Each number is 200 + 20 x the weight over its row's rms, rounded and kept within 0 to 999. Layers, rows and columns count from 0. The size before them is the row's rms in percent of the matrix's.

# down: layer 3 MLP down (transposed), 256x64, rms 0.0929, rows 38-90, columns 0-63
# up: layer 3 MLP up, 256x64, rms 0.093, rows 39-90, columns 0-63
down38,114,226,213,202,176,192,228,171,194,202,227,189,186,168,201,202,202,219,207,207,182,214,208,215,205,180,173,196,206,227,192,187,189,187,218,225,240,178,173,205,229,204,233,236,160,205,196,168,177,198,241,184,208,210,177,169,203,221,163,190,184,188,205,224,199
up39,091,180,196,221,214,195,190,184,215,175,201,204,182,223,170,196,248,159,195,212,229,190,177,194,221,171,190,234,185,180,204,187,200,194,190,223,198,199,224,191,190,189,216,230,207,186,230,176,239,216,183,176,194,217,192,216,202,225,197,231,193,233,244,190,195
down39,092,214,200,169,187,177,191,218,177,242,176,193,218,186,233,208,171,199,231,182,183,214,233,203,191,215,225,168,214,210,244,208,176,193,198,203,240,205,165,203,222,217,177,175,205,207,185,232,190,193,218,222,178,174,216,192,201,183,207,184,204,207,177,186,187
up40,120,199,157,221,202,217,169,197,246,218,202,193,191,170,200,189,225,224,208,201,189,188,217,214,195,209,184,210,164,200,204,234,194,165,212,206,178,215,223,212,189,187,191,193,201,173,217,172,165,210,204,209,181,214,238,253,198,198,171,226,192,207,207,202,177
down40,127,158,222,205,216,214,236,184,195,187,177,211,229,240,147,195,193,215,179,168,192,208,163,194,212,196,201,172,204,215,226,160,212,187,187,205,187,237,222,206,174,205,188,199,191,223,205,225,202,185,189,215,206,177,179,188,209,210,192,213,182,220,210,205,228
up41,117,208,228,205,204,167,198,168,198,223,221,159,233,193,192,194,195,185,195,214,197,227,217,194,180,224,200,213,201,179,196,227,197,198,223,198,183,234,211,164,174,213,174,187,171,193,157,190,185,188,196,188,233,199,226,209,188,170,230,169,229,187,193,225,204
down41,128,187,160,199,196,230,200,211,203,171,190,239,168,215,215,219,200,209,211,192,212,178,181,200,215,189,187,206,182,222,196,156,222,216,179,193,206,168,174,242,201,188,225,215,213,208,232,221,223,216,214,196,181,193,173,208,221,230,163,230,175,195,204,194,196
up42,092,208,173,179,238,217,173,177,203,181,231,236,213,204,175,205,177,220,203,196,200,195,210,185,207,176,231,198,202,192,200,172,175,206,199,246,185,191,190,233,207,229,214,178,203,216,183,192,224,206,164,157,179,187,182,184,228,190,193,176,215,173,207,215,197
down42,084,187,228,210,154,178,211,226,181,220,160,165,189,213,228,230,224,179,203,203,189,194,193,196,209,198,163,208,218,199,195,223,217,178,190,168,216,217,215,206,182,202,206,199,192,176,224,204,184,180,225,240,202,207,211,187,156,185,202,223,199,235,215,187,203
up43,099,206,230,194,218,200,173,204,177,182,214,220,211,177,170,179,165,200,199,177,197,205,174,193,197,200,214,220,205,224,199,201,194,232,162,230,173,212,223,225,185,172,236,175,195,167,219,182,229,195,231,218,225,201,191,184,230,193,239,195,215,192,190,186,196
down43,104,172,176,190,180,194,210,204,195,185,165,171,202,222,234,220,227,190,191,212,198,196,247,211,215,180,191,191,211,174,192,200,204,192,232,178,215,196,182,180,207,254,172,216,181,234,190,210,215,200,192,156,186,220,206,210,176,187,182,223,173,204,205,220,218
up44,122,200,172,246,222,212,185,209,204,205,224,194,189,204,221,185,197,205,210,224,186,196,190,212,210,149,210,181,190,202,188,216,181,194,200,216,191,161,192,215,217,204,205,193,236,218,227,148,183,201,213,204,222,198,212,193,170,196,204,157,224,226,211,154,185
down44,128,193,191,202,189,238,228,186,202,194,156,217,166,184,200,171,173,198,214,205,185,203,189,164,150,202,191,193,197,196,170,188,209,201,194,215,224,201,185,227,214,186,244,213,194,200,193,183,222,199,230,215,193,186,223,234,194,178,206,223,209,242,207,196,227
up45,100,197,198,214,192,191,198,202,188,211,216,183,209,206,183,201,180,183,227,180,166,226,199,227,235,201,212,195,247,220,209,182,193,217,223,196,224,201,198,205,223,211,185,178,222,185,217,151,204,218,202,213,158,171,209,185,213,247,198,218,149,210,190,189,204
down45,105,209,202,197,195,224,204,217,223,212,187,211,203,195,223,203,209,194,181,203,240,177,198,179,181,191,197,196,148,155,203,213,198,196,176,200,191,214,214,206,193,201,211,215,186,222,202,252,203,200,193,177,236,232,200,203,195,152,192,185,260,184,215,190,211
up46,054,188,179,192,187,212,183,196,199,179,181,186,186,190,220,175,215,173,150,208,174,221,215,163,190,187,186,184,209,190,171,223,169,172,196,193,205,238,210,190,211,182,218,174,220,213,220,197,173,181,174,208,179,222,193,204,228,173,204,221,189,211,182,170,236
down46,033,188,239,209,191,179,208,188,175,216,194,170,195,212,186,251,188,243,224,189,202,185,204,242,189,231,194,214,191,204,252,208,219,203,191,201,201,161,189,205,197,196,185,224,198,198,176,186,227,224,198,221,199,217,173,162,188,194,196,193,199,177,205,200,175
up47,096,220,181,155,218,197,170,225,188,204,158,170,163,187,214,185,237,182,215,196,205,225,203,188,196,212,205,204,219,216,211,193,192,233,225,187,183,210,181,196,214,183,219,216,220,204,216,196,199,231,191,183,199,193,152,229,186,188,229,205,236,197,225,202,218
down47,096,169,228,233,181,190,220,181,198,208,207,220,212,211,214,199,181,229,195,225,195,193,202,197,222,178,186,181,186,188,202,198,198,193,183,238,221,188,185,215,174,235,218,199,171,198,190,167,214,169,221,232,176,189,215,183,201,242,178,196,144,211,184,193,200
up48,093,228,233,179,221,212,211,212,197,218,224,182,206,185,185,173,196,195,219,174,160,157,206,200,201,161,180,178,192,224,191,180,201,227,196,181,189,179,176,220,220,180,190,185,190,192,187,191,218,210,197,183,175,213,205,178,209,225,179,223,243,208,239,207,175
down48,092,168,179,205,182,202,173,181,184,158,162,212,170,219,202,225,200,202,199,198,230,224,201,192,192,208,203,200,201,194,199,219,184,197,223,210,229,219,225,174,190,228,212,201,226,215,196,200,190,176,200,208,212,173,214,215,166,179,238,182,145,215,176,185,218
up49,084,186,165,193,204,211,195,218,208,184,189,206,199,199,212,167,225,198,193,203,166,212,192,170,195,197,228,225,204,201,230,179,186,223,228,187,198,176,194,192,211,223,185,207,253,189,204,151,213,189,200,231,227,192,200,188,173,218,215,180,227,210,199,160,237
down49,086,216,234,219,203,185,232,150,211,200,212,208,189,196,192,211,174,203,190,226,205,176,175,213,193,183,201,179,197,178,158,218,210,203,189,220,219,198,172,221,217,154,204,220,161,208,204,228,227,213,215,164,188,194,217,222,221,167,192,203,188,180,195,207,206
up50,096,201,225,197,224,204,200,198,203,173,211,177,183,195,212,190,183,177,183,219,192,192,191,231,177,190,241,213,177,167,217,178,199,187,192,238,206,185,232,237,182,174,215,180,216,192,181,184,197,224,182,172,216,210,202,165,214,184,179,228,187,201,200,250,177
down50,105,201,184,191,176,234,192,203,183,198,171,206,217,209,199,207,213,221,229,171,213,217,195,161,232,206,161,186,215,225,209,215,190,214,193,171,188,187,165,166,223,209,176,219,209,200,210,204,201,189,217,230,166,208,191,206,164,214,215,187,220,197,198,146,216
up51,099,167,235,187,185,200,143,189,213,200,213,198,185,180,214,210,206,203,232,188,205,216,178,205,167,205,189,225,228,211,201,184,210,229,166,218,225,197,220,206,202,175,212,209,162,197,172,185,196,198,161,174,222,208,183,220,217,193,192,236,198,225,217,210,217
down51,100,244,186,189,231,206,249,212,196,199,179,188,203,201,193,211,200,199,163,215,208,185,215,190,242,204,213,175,180,192,209,230,204,180,220,183,181,200,198,183,204,218,223,188,240,210,221,222,214,186,220,226,159,175,219,173,181,200,205,171,178,187,172,206,193
up52,115,177,230,207,163,201,233,174,182,182,215,183,214,187,208,201,206,217,197,177,194,182,220,179,156,191,223,209,189,203,160,197,213,206,181,217,214,222,186,215,181,231,197,166,222,200,228,227,193,213,181,162,241,216,206,197,221,189,218,193,212,228,189,179,191
down52,112,226,179,196,245,213,168,227,223,212,166,217,172,193,182,205,197,204,207,201,227,221,197,224,237,185,190,203,211,213,211,204,180,197,228,178,180,177,196,186,200,186,211,248,178,203,154,187,218,203,231,222,179,187,187,202,189,209,171,193,174,189,204,220,212
up53,104,203,177,227,199,196,143,236,185,216,191,223,213,183,220,252,200,178,188,184,197,175,195,222,217,217,171,210,238,205,240,188,218,194,184,201,206,227,181,204,213,190,203,184,199,165,160,211,213,194,210,199,190,202,217,182,205,226,190,189,201,213,194,233,192
down53,104,213,214,180,184,213,259,175,214,192,198,170,182,211,178,152,201,214,204,210,198,229,210,183,206,191,244,194,163,190,154,220,184,217,225,201,198,181,229,205,188,197,192,208,214,209,234,178,175,217,190,195,189,208,191,214,210,179,216,217,196,177,207,187,218
up54,098,213,191,191,206,179,210,211,175,175,196,230,195,209,190,217,229,225,209,227,191,241,208,155,160,187,188,171,211,179,211,197,205,214,212,208,189,221,233,211,173,191,178,242,223,206,228,176,189,217,193,223,184,202,241,212,209,190,177,181,206,185,177,208,187
down54,097,186,203,193,194,213,190,195,226,218,203,169,225,202,199,189,183,186,202,192,228,184,205,226,234,212,199,253,187,220,189,206,215,192,168,184,221,188,166,204,209,212,201,175,159,180,178,237,208,178,199,180,218,198,155,173,200,214,226,231,200,209,210,213,231
up55,065,189,194,230,227,215,205,192,188,209,157,169,209,209,207,180,198,228,211,194,193,209,172,207,187,232,191,181,188,209,190,217,217,216,204,158,168,237,202,241,210,195,239,179,200,170,201,210,222,157,235,187,204,187,187,208,217,196,189,223,210,230,204,215,190
down55,042,181,197,176,183,168,194,214,211,191,224,194,199,215,195,178,201,185,191,215,239,227,209,243,200,215,214,215,213,193,206,220,200,217,218,238,219,146,197,194,182,214,196,198,163,167,192,220,183,239,214,198,173,195,229,173,190,196,184,200,197,160,204,184,185
up56,073,172,203,198,185,177,169,185,210,226,197,227,208,201,211,178,170,223,185,207,166,232,217,212,224,220,192,169,197,196,150,206,160,223,196,175,182,210,183,220,209,183,189,159,210,195,191,203,231,170,206,200,203,220,217,216,195,205,167,180,223,211,199,209,177
down56,064,223,207,193,200,220,246,232,208,183,205,169,188,199,190,230,211,186,195,177,204,180,183,184,201,189,213,229,199,222,241,186,216,173,228,217,227,204,206,177,177,225,215,211,176,194,217,200,173,216,203,196,204,172,175,187,188,188,218,232,163,161,176,211,211
up57,095,195,192,167,215,235,168,216,219,237,209,175,168,168,220,181,186,203,177,164,223,181,189,217,208,185,187,180,223,197,188,190,204,214,203,205,225,221,226,238,235,203,209,189,231,215,234,165,214,191,189,216,195,211,190,219,203,187,196,173,206,201,218,182,219
down57,082,182,211,215,194,173,180,199,185,202,204,265,222,231,187,200,195,248,224,203,187,218,218,192,188,190,215,221,181,193,209,212,174,206,236,200,192,171,179,194,179,187,194,199,158,201,159,221,196,186,221,216,188,207,205,193,195,200,228,229,170,204,205,217,179
up58,111,194,204,228,219,214,202,196,230,238,186,164,179,163,221,204,184,222,204,195,185,210,206,184,220,220,183,207,225,182,186,202,209,184,205,203,243,203,200,230,198,225,172,177,179,194,191,178,226,184,167,238,163,185,210,191,184,203,204,200,244,188,182,213,186
down58,111,212,198,162,191,162,215,215,183,156,210,238,225,207,172,220,208,190,186,192,217,192,200,199,169,200,219,214,178,201,213,203,208,213,191,194,166,204,204,179,215,183,225,224,218,193,205,225,174,223,234,168,234,213,201,216,193,196,187,186,149,199,217,194,218
up59,111,193,197,168,192,215,205,186,226,172,192,186,204,142,202,197,219,227,201,227,208,188,191,174,208,195,186,184,234,186,226,193,200,193,205,209,213,215,229,196,180,226,185,212,188,157,221,160,184,228,207,196,188,175,209,215,212,219,202,221,220,208,239,168,181
down59,115,203,209,224,215,178,204,212,179,220,213,215,196,258,193,217,191,175,209,186,191,228,195,234,193,200,204,203,164,215,190,206,193,205,180,190,188,183,168,227,217,182,199,208,195,232,180,236,227,171,179,196,208,221,193,180,202,176,215,193,184,228,163,238,220
up60,095,216,171,195,203,204,195,232,200,217,197,180,163,198,211,175,210,220,188,232,222,195,201,218,215,178,197,171,178,186,171,236,147,214,234,181,198,175,177,213,206,220,191,186,191,227,218,169,199,227,213,173,224,197,240,205,226,207,218,196,193,203,199,210,200
down60,088,191,230,193,192,184,211,161,198,208,207,233,212,178,172,219,187,207,244,170,173,218,200,185,197,223,187,213,217,218,227,173,223,184,161,197,196,218,234,203,192,193,212,230,211,193,170,239,192,184,189,228,180,203,157,195,176,210,189,206,203,208,212,199,184
up61,061,182,183,192,206,197,152,194,191,193,163,223,184,190,185,175,208,218,181,207,190,215,209,180,186,182,170,161,196,212,210,181,220,221,166,172,193,192,229,214,201,178,218,161,206,212,183,197,202,173,223,226,234,211,227,224,216,177,215,223,194,223,209,193,176
down61,048,211,210,194,211,187,221,211,178,212,219,184,200,214,219,206,198,188,219,195,189,191,206,205,236,207,235,234,208,209,196,226,201,213,234,195,204,183,159,164,180,229,191,230,195,175,199,201,195,200,186,172,161,220,163,157,189,219,177,193,196,157,174,199,207
up62,128,226,198,221,173,189,207,221,223,228,210,190,170,175,189,218,216,156,217,181,207,186,199,222,162,222,223,172,219,190,176,202,199,218,171,214,227,173,229,196,198,229,189,184,216,188,182,210,190,217,221,223,209,229,189,192,189,184,225,182,220,220,229,180,203
down62,122,178,221,179,233,218,187,197,182,174,197,225,218,211,203,201,193,248,191,212,168,215,206,185,236,185,186,218,193,210,216,181,217,175,219,186,176,230,154,209,215,194,231,226,175,218,226,180,219,189,185,176,189,173,204,199,203,207,181,223,190,193,173,216,179
up63,092,159,185,213,186,208,205,187,173,189,186,233,234,206,190,188,205,206,183,182,167,224,166,204,187,170,214,172,215,232,213,175,187,198,192,222,216,165,172,194,207,223,215,195,204,220,176,210,170,189,225,188,224,252,191,216,194,209,199,206,205,180,216,200,176
down63,085,216,229,195,178,186,194,225,203,207,185,185,170,196,225,228,163,195,181,206,199,206,232,179,208,216,185,215,178,183,159,217,201,190,209,194,214,210,238,199,195,187,167,201,180,195,206,209,242,223,179,218,155,176,195,191,201,210,165,236,173,210,194,217,215
up64,091,222,187,213,166,196,172,168,174,215,211,206,204,191,161,190,197,211,198,195,198,206,194,199,240,182,187,224,201,201,202,216,190,182,178,199,197,218,206,209,188,201,195,196,217,186,226,209,236,212,156,156,214,156,227,217,204,204,230,205,171,151,181,200,193
down64,092,187,203,178,229,206,217,221,208,178,172,198,178,204,231,217,213,194,215,191,193,180,203,199,169,210,199,166,212,187,197,198,181,216,224,190,221,190,189,208,200,181,203,213,187,202,158,176,160,186,240,238,182,245,181,189,195,205,165,201,208,241,227,194,215
up65,096,218,195,174,193,195,208,217,166,215,202,191,221,200,224,180,206,199,211,195,197,203,198,201,196,202,204,221,156,207,204,212,232,237,235,189,187,180,192,183,235,208,189,201,220,201,215,223,206,214,187,202,231,225,170,196,161,162,193,140,183,204,223,173,187
down65,092,194,194,206,194,194,207,175,214,194,191,206,190,200,172,196,194,215,182,214,180,204,192,208,212,202,202,158,229,189,191,201,165,180,177,220,226,184,182,221,171,178,217,212,168,213,175,170,220,169,196,185,171,179,233,234,239,235,213,242,203,186,194,219,213
up66,085,229,235,205,207,218,172,215,195,212,206,214,204,177,223,215,191,181,221,186,177,210,180,191,192,172,229,212,206,220,214,225,207,193,176,177,204,211,214,205,185,196,206,243,185,179,214,178,216,223,218,208,142,180,193,175,201,175,222,232,231,230,183,182,201
down66,081,180,185,215,184,203,231,187,187,176,189,186,187,207,184,201,228,217,194,198,227,195,227,202,224,219,164,229,185,172,198,189,209,200,222,231,200,172,186,201,215,204,196,178,228,211,178,218,184,192,186,175,255,205,219,213,209,216,188,170,166,158,213,230,201
up67,108,232,181,229,211,161,227,208,202,201,208,208,206,175,223,202,219,175,205,196,201,241,205,230,210,218,200,221,207,191,215,203,224,169,169,185,164,196,223,198,180,189,188,225,170,182,186,238,190,195,206,193,204,216,250,164,181,192,207,222,222,203,209,197,188
down67,117,168,215,182,189,220,183,197,200,192,181,198,195,234,168,217,180,220,196,208,200,165,216,170,193,221,208,209,208,213,194,207,180,209,223,228,253,199,197,192,212,216,206,168,225,227,213,165,190,178,193,209,201,196,147,227,215,208,189,179,174,210,181,226,217
up68,086,186,199,220,240,232,203,201,196,169,230,187,198,206,227,171,193,197,221,210,191,201,176,193,231,218,196,220,200,188,219,197,228,170,196,177,190,192,201,185,171,189,168,199,228,215,205,222,187,174,211,243,228,181,197,171,236,208,196,191,195,201,171,159,190
down68,092,224,152,194,187,166,201,184,162,215,190,200,203,163,185,199,241,179,205,180,189,199,206,185,200,213,206,185,170,197,198,212,216,218,214,206,192,207,192,208,196,191,220,209,182,209,183,210,221,246,211,166,191,239,200,241,184,216,199,169,212,219,198,230,229
up69,081,165,190,184,173,210,205,233,193,210,147,206,235,205,183,180,209,224,244,191,213,171,169,226,206,193,199,204,201,183,179,201,172,209,199,165,192,203,212,210,202,216,217,195,190,209,188,197,173,222,197,212,205,187,252,198,201,210,148,189,196,182,203,199,204
down69,091,229,217,218,221,181,195,170,219,183,248,198,166,209,208,207,201,194,154,194,177,255,209,181,195,203,184,188,181,195,224,201,207,181,202,241,206,187,197,190,200,185,193,192,213,183,192,190,227,193,201,204,192,215,157,182,204,198,255,220,184,205,210,202,189
up70,102,187,224,241,214,202,205,200,205,162,214,233,202,222,174,208,190,225,184,180,197,226,154,221,192,194,192,181,208,200,188,200,188,196,177,207,206,216,197,239,215,225,226,190,218,208,186,161,195,229,208,157,219,185,178,207,177,231,198,183,173,196,210,198,172
down70,103,223,183,168,199,190,210,167,183,207,168,187,188,178,234,191,247,208,219,188,181,202,212,182,198,206,214,228,187,179,204,188,180,203,235,183,180,167,189,171,192,206,165,206,210,205,217,249,218,185,208,224,179,206,222,178,220,186,203,205,233,210,217,202,210
up71,124,216,204,227,168,206,201,200,196,186,170,253,193,197,207,222,210,186,185,187,201,227,189,167,204,194,167,191,191,171,170,208,189,202,190,197,187,208,176,202,237,198,164,233,181,196,181,228,211,164,192,233,223,206,208,201,189,222,207,210,220,194,176,156,217
down71,131,198,172,184,228,191,203,224,187,214,220,153,220,198,209,173,180,223,214,216,187,166,232,229,196,205,226,218,195,224,223,207,200,205,211,202,197,193,210,203,148,196,238,169,204,190,214,168,191,232,186,169,177,193,195,192,210,195,205,184,193,203,213,243,206
up72,059,209,177,215,201,211,220,173,204,228,193,173,203,177,234,210,202,214,183,210,211,154,215,163,189,213,213,183,193,209,201,178,177,222,235,205,196,193,189,218,204,214,197,166,208,207,235,191,175,145,175,211,184,214,179,188,219,175,170,200,208,213,202,226,221
down72,044,205,236,203,186,190,202,211,234,205,176,217,190,238,156,195,228,218,182,169,209,215,174,238,224,199,216,180,202,176,212,212,178,189,185,192,212,182,197,218,190,178,209,213,196,206,176,206,233,220,204,193,208,196,227,184,204,230,233,233,203,169,183,216,170
up73,115,227,178,172,225,228,171,174,244,180,201,180,219,202,191,173,194,167,192,196,217,233,211,216,200,242,198,198,204,222,206,175,237,225,199,219,233,186,206,221,170,217,228,226,208,179,194,186,208,223,183,208,194,175,188,194,209,185,179,208,184,184,196,192,185
down73,105,172,220,215,164,182,229,219,164,207,196,212,194,188,214,221,199,238,197,199,179,183,194,184,213,191,199,207,205,170,209,217,166,167,190,205,162,229,193,157,224,207,160,167,181,223,213,232,192,181,213,180,193,218,210,201,205,215,206,198,185,217,216,199,219
up74,106,185,223,208,164,192,184,239,216,196,229,219,190,166,191,225,183,202,145,174,181,195,172,191,215,216,164,169,203,188,201,216,222,188,190,201,198,180,178,200,190,220,200,199,235,197,207,177,200,197,192,198,187,238,205,213,200,224,212,162,199,191,234,182,217
down74,102,197,188,189,244,206,213,167,185,193,175,172,203,210,202,180,199,185,254,228,212,194,221,223,183,179,229,237,196,197,185,190,188,209,203,217,207,221,206,193,209,177,202,204,146,205,199,207,186,185,203,192,220,172,199,182,176,179,183,247,181,212,172,209,194
up75,064,170,208,196,195,201,199,200,194,229,176,206,180,226,197,189,170,189,203,238,176,184,188,185,196,209,215,241,193,226,189,230,231,166,234,180,192,193,185,209,183,186,187,169,200,176,172,201,184,196,224,180,174,235,179,179,242,207,187,202,209,206,221,225,189
down75,052,203,208,183,186,180,181,194,206,192,217,189,175,183,192,195,214,214,189,156,215,208,200,233,233,246,188,178,205,186,193,197,162,210,199,206,172,201,182,212,231,201,228,231,187,216,221,207,214,195,190,183,224,185,224,233,149,195,210,213,220,176,202,166,179
up76,115,227,190,197,202,171,195,185,189,145,201,155,218,189,188,191,179,182,183,227,167,187,218,229,205,192,200,215,204,188,198,198,201,226,168,189,195,185,174,217,194,217,193,188,167,212,206,216,209,241,227,186,217,208,208,228,184,228,153,198,220,215,186,206,212
down76,113,168,194,195,201,222,208,228,206,239,197,237,198,190,211,218,215,213,213,177,251,226,197,173,189,210,189,170,214,190,200,213,198,165,233,194,205,218,233,190,176,193,208,219,221,184,187,187,190,158,169,197,173,206,183,175,206,180,241,205,191,191,198,202,195
up77,077,203,190,190,221,233,199,223,214,178,253,202,165,241,187,195,220,176,190,202,185,197,188,175,230,195,180,177,197,179,198,210,166,186,226,226,199,185,218,226,232,198,210,190,206,205,240,171,182,183,207,219,192,212,185,201,209,204,192,179,210,191,248,193,207
down77,076,192,198,199,228,180,202,209,181,219,142,179,186,180,211,170,201,213,234,231,191,200,197,248,181,204,209,195,185,207,219,209,201,205,199,198,220,183,171,196,179,177,182,224,198,191,170,218,182,216,237,183,212,177,242,220,167,200,212,211,200,211,181,207,220
up78,110,235,178,188,193,211,208,225,175,197,221,208,207,191,234,192,204,187,215,209,219,190,188,179,235,183,179,201,202,190,215,223,191,219,160,232,198,140,166,229,227,213,205,215,169,176,181,189,199,194,201,186,225,200,213,217,208,201,206,172,222,219,188,185,172
down78,110,190,223,186,202,203,219,161,215,182,181,207,178,197,157,196,199,239,185,201,159,211,196,217,183,197,229,204,201,215,168,180,219,188,229,174,202,248,226,187,175,180,184,208,216,212,210,209,216,214,212,218,176,210,228,165,174,198,216,225,200,183,214,207,217
up79,110,202,184,199,217,188,186,219,163,171,194,203,174,202,211,184,260,185,225,167,205,168,195,221,224,226,190,196,224,200,194,179,175,203,251,222,204,192,204,178,206,218,184,233,171,191,205,172,202,169,201,206,217,185,193,185,197,221,192,210,227,195,213,176,194
down79,106,196,221,208,188,217,209,180,231,209,186,176,228,199,181,208,151,214,166,245,190,221,174,157,184,179,202,212,200,185,212,207,198,209,161,191,214,204,190,225,197,184,243,193,204,215,212,214,214,229,214,167,204,187,186,218,224,187,199,190,181,199,205,218,233
up80,105,209,226,230,207,187,206,196,192,169,186,207,220,195,199,179,179,182,203,208,175,174,196,173,174,185,187,238,226,192,248,201,234,176,209,193,200,196,228,216,217,196,224,185,209,228,216,186,188,209,191,193,192,200,216,146,211,148,197,188,217,224,207,202,210
down80,108,178,216,202,244,198,191,232,198,163,212,183,192,209,218,233,194,198,203,189,243,200,205,227,226,166,189,169,210,199,170,185,216,212,180,199,224,210,203,188,203,203,159,221,192,168,199,203,201,160,211,202,191,187,180,256,188,191,183,202,181,198,204,199,186
up81,067,211,191,181,214,187,203,186,239,208,171,190,208,197,176,228,178,202,197,228,208,221,175,165,211,237,187,190,229,211,227,196,235,163,192,218,171,198,219,172,218,194,219,178,198,229,189,217,178,212,167,207,195,220,171,214,205,182,185,203,171,168,187,187,193
down81,043,196,213,219,182,202,224,196,169,175,204,193,191,197,218,203,197,196,169,173,205,175,229,217,179,166,198,171,207,195,189,169,165,192,200,229,229,212,211,222,174,214,203,206,205,156,205,226,195,180,218,196,219,190,225,171,187,207,218,202,247,237,227,194,210
up82,111,193,207,186,211,211,185,180,156,206,217,200,189,183,233,203,161,191,190,231,219,244,205,195,209,212,173,212,237,195,171,150,205,191,185,190,194,213,202,218,170,162,188,204,223,186,188,198,218,161,177,200,217,192,198,194,234,190,202,194,198,223,228,212,210
down82,110,216,197,197,185,195,218,221,235,192,224,190,219,212,165,193,238,216,204,186,188,183,198,195,186,192,238,195,171,184,226,239,185,189,208,186,190,193,193,184,220,231,202,190,156,221,216,202,195,245,209,183,157,195,202,183,191,166,209,212,212,183,161,203,192
up83,093,181,226,211,188,211,209,205,156,181,181,189,208,223,174,166,193,197,214,229,198,206,189,222,213,162,229,222,196,206,178,210,183,182,181,209,195,185,174,214,204,236,158,234,222,216,190,180,221,222,217,181,183,224,197,214,183,197,204,193,231,218,218,225,176
down83,087,220,194,174,207,215,196,201,222,204,217,201,195,193,209,245,196,210,188,169,197,213,204,177,213,205,167,187,199,156,213,202,188,241,223,195,211,199,229,178,196,161,237,183,170,182,222,221,195,207,177,237,193,178,215,185,203,215,182,220,170,175,211,187,229
up84,112,203,209,207,204,216,227,213,196,192,180,221,204,233,143,234,211,190,195,187,210,192,223,215,183,192,182,196,203,213,244,181,222,175,179,205,201,194,183,164,161,242,193,192,205,201,173,204,210,216,167,197,191,215,173,198,192,222,222,198,188,212,181,158,205
down84,106,197,193,199,195,172,163,204,191,203,203,182,195,176,247,156,181,196,217,209,188,196,185,192,202,196,226,206,191,194,164,204,183,229,203,204,208,196,197,222,229,146,224,224,191,190,225,198,200,185,236,209,220,171,221,206,209,183,178,209,203,214,228,247,196
up85,077,187,193,209,179,227,212,202,205,168,224,207,211,216,182,185,221,205,239,206,192,188,205,228,215,179,183,196,199,180,173,217,202,196,214,217,214,230,207,210,193,208,185,202,216,237,171,182,182,199,187,188,149,218,152,179,228,201,238,165,218,193,229,213,201
down85,069,213,211,199,223,163,177,197,213,211,162,179,192,198,206,219,199,199,146,207,204,223,204,175,208,201,219,186,198,197,226,187,173,222,190,199,207,170,221,185,162,203,223,190,198,176,238,192,226,214,212,212,230,187,251,209,177,200,176,235,193,199,192,183,202
up86,115,190,166,178,159,180,192,205,196,237,214,210,191,200,183,176,187,231,209,196,148,240,194,198,204,215,201,216,237,179,207,211,166,195,191,196,183,181,163,206,200,173,201,197,235,190,191,207,231,219,189,216,224,235,178,192,181,209,211,203,187,204,185,208,181
down86,118,212,228,207,254,202,206,203,214,173,195,188,196,184,211,209,202,180,181,201,263,164,204,209,204,192,204,186,172,225,197,190,216,202,189,199,212,208,227,182,187,244,182,212,168,192,217,209,169,173,200,172,192,158,202,227,209,186,187,184,206,178,201,200,207
up87,109,203,175,191,218,213,226,214,195,185,202,184,217,162,218,185,233,217,174,180,198,195,207,204,174,182,229,196,200,192,222,218,239,198,205,173,186,218,193,215,207,153,202,199,238,173,197,225,223,163,210,190,224,173,205,196,174,182,188,156,199,181,189,215,205
down87,103,191,224,225,189,172,179,182,205,219,200,211,175,216,185,232,192,201,194,210,191,218,191,185,217,214,181,221,201,199,179,181,165,180,194,224,211,176,196,180,205,241,206,220,155,224,196,170,182,226,175,207,185,233,204,208,220,184,218,243,185,222,206,176,171
up88,120,219,167,223,209,172,189,224,212,195,199,217,182,190,209,199,198,249,231,216,200,190,195,190,212,191,201,169,200,206,242,213,198,203,188,201,162,228,166,206,202,210,203,185,164,190,209,194,162,185,185,212,206,226,186,220,167,189,180,188,232,245,211,209,211
down88,124,195,227,176,199,235,218,188,182,193,186,176,219,229,203,189,212,169,190,188,217,195,201,210,191,200,196,240,229,191,149,184,204,186,202,188,227,172,225,202,211,197,204,222,246,199,192,212,222,208,209,194,183,181,211,195,231,227,222,211,172,155,176,186,195
up89,107,199,186,224,225,196,179,206,236,173,208,191,188,209,237,199,175,204,202,198,180,226,191,206,193,216,196,181,195,189,244,202,215,224,194,177,237,224,232,192,181,193,192,153,213,192,215,234,192,227,207,200,202,203,205,238,180,235,178,160,203,185,214,210,185
down89,115,199,207,162,166,205,210,179,169,232,199,215,220,171,184,220,226,201,213,210,222,187,211,199,210,212,212,231,206,220,200,197,193,178,212,210,160,158,172,218,218,217,192,235,212,211,186,151,205,182,197,204,205,209,198,183,214,180,220,243,197,209,166,201,203
up90,107,190,225,172,227,229,211,217,180,201,194,209,179,166,226,218,211,213,226,202,201,239,218,178,199,198,184,215,229,196,219,180,196,188,200,196,185,217,212,172,170,185,181,174,188,224,199,207,231,166,173,205,179,187,228,225,188,173,193,209,235,187,162,212,200
down90,119,203,171,222,186,178,195,169,212,188,209,195,222,209,184,191,181,195,173,196,210,174,184,211,205,190,231,211,179,199,184,209,211,197,197,190,207,186,189,221,241,204,212,255,192,182,202,187,165,237,219,222,217,224,183,174,207,236,199,199,163,205,242,180,218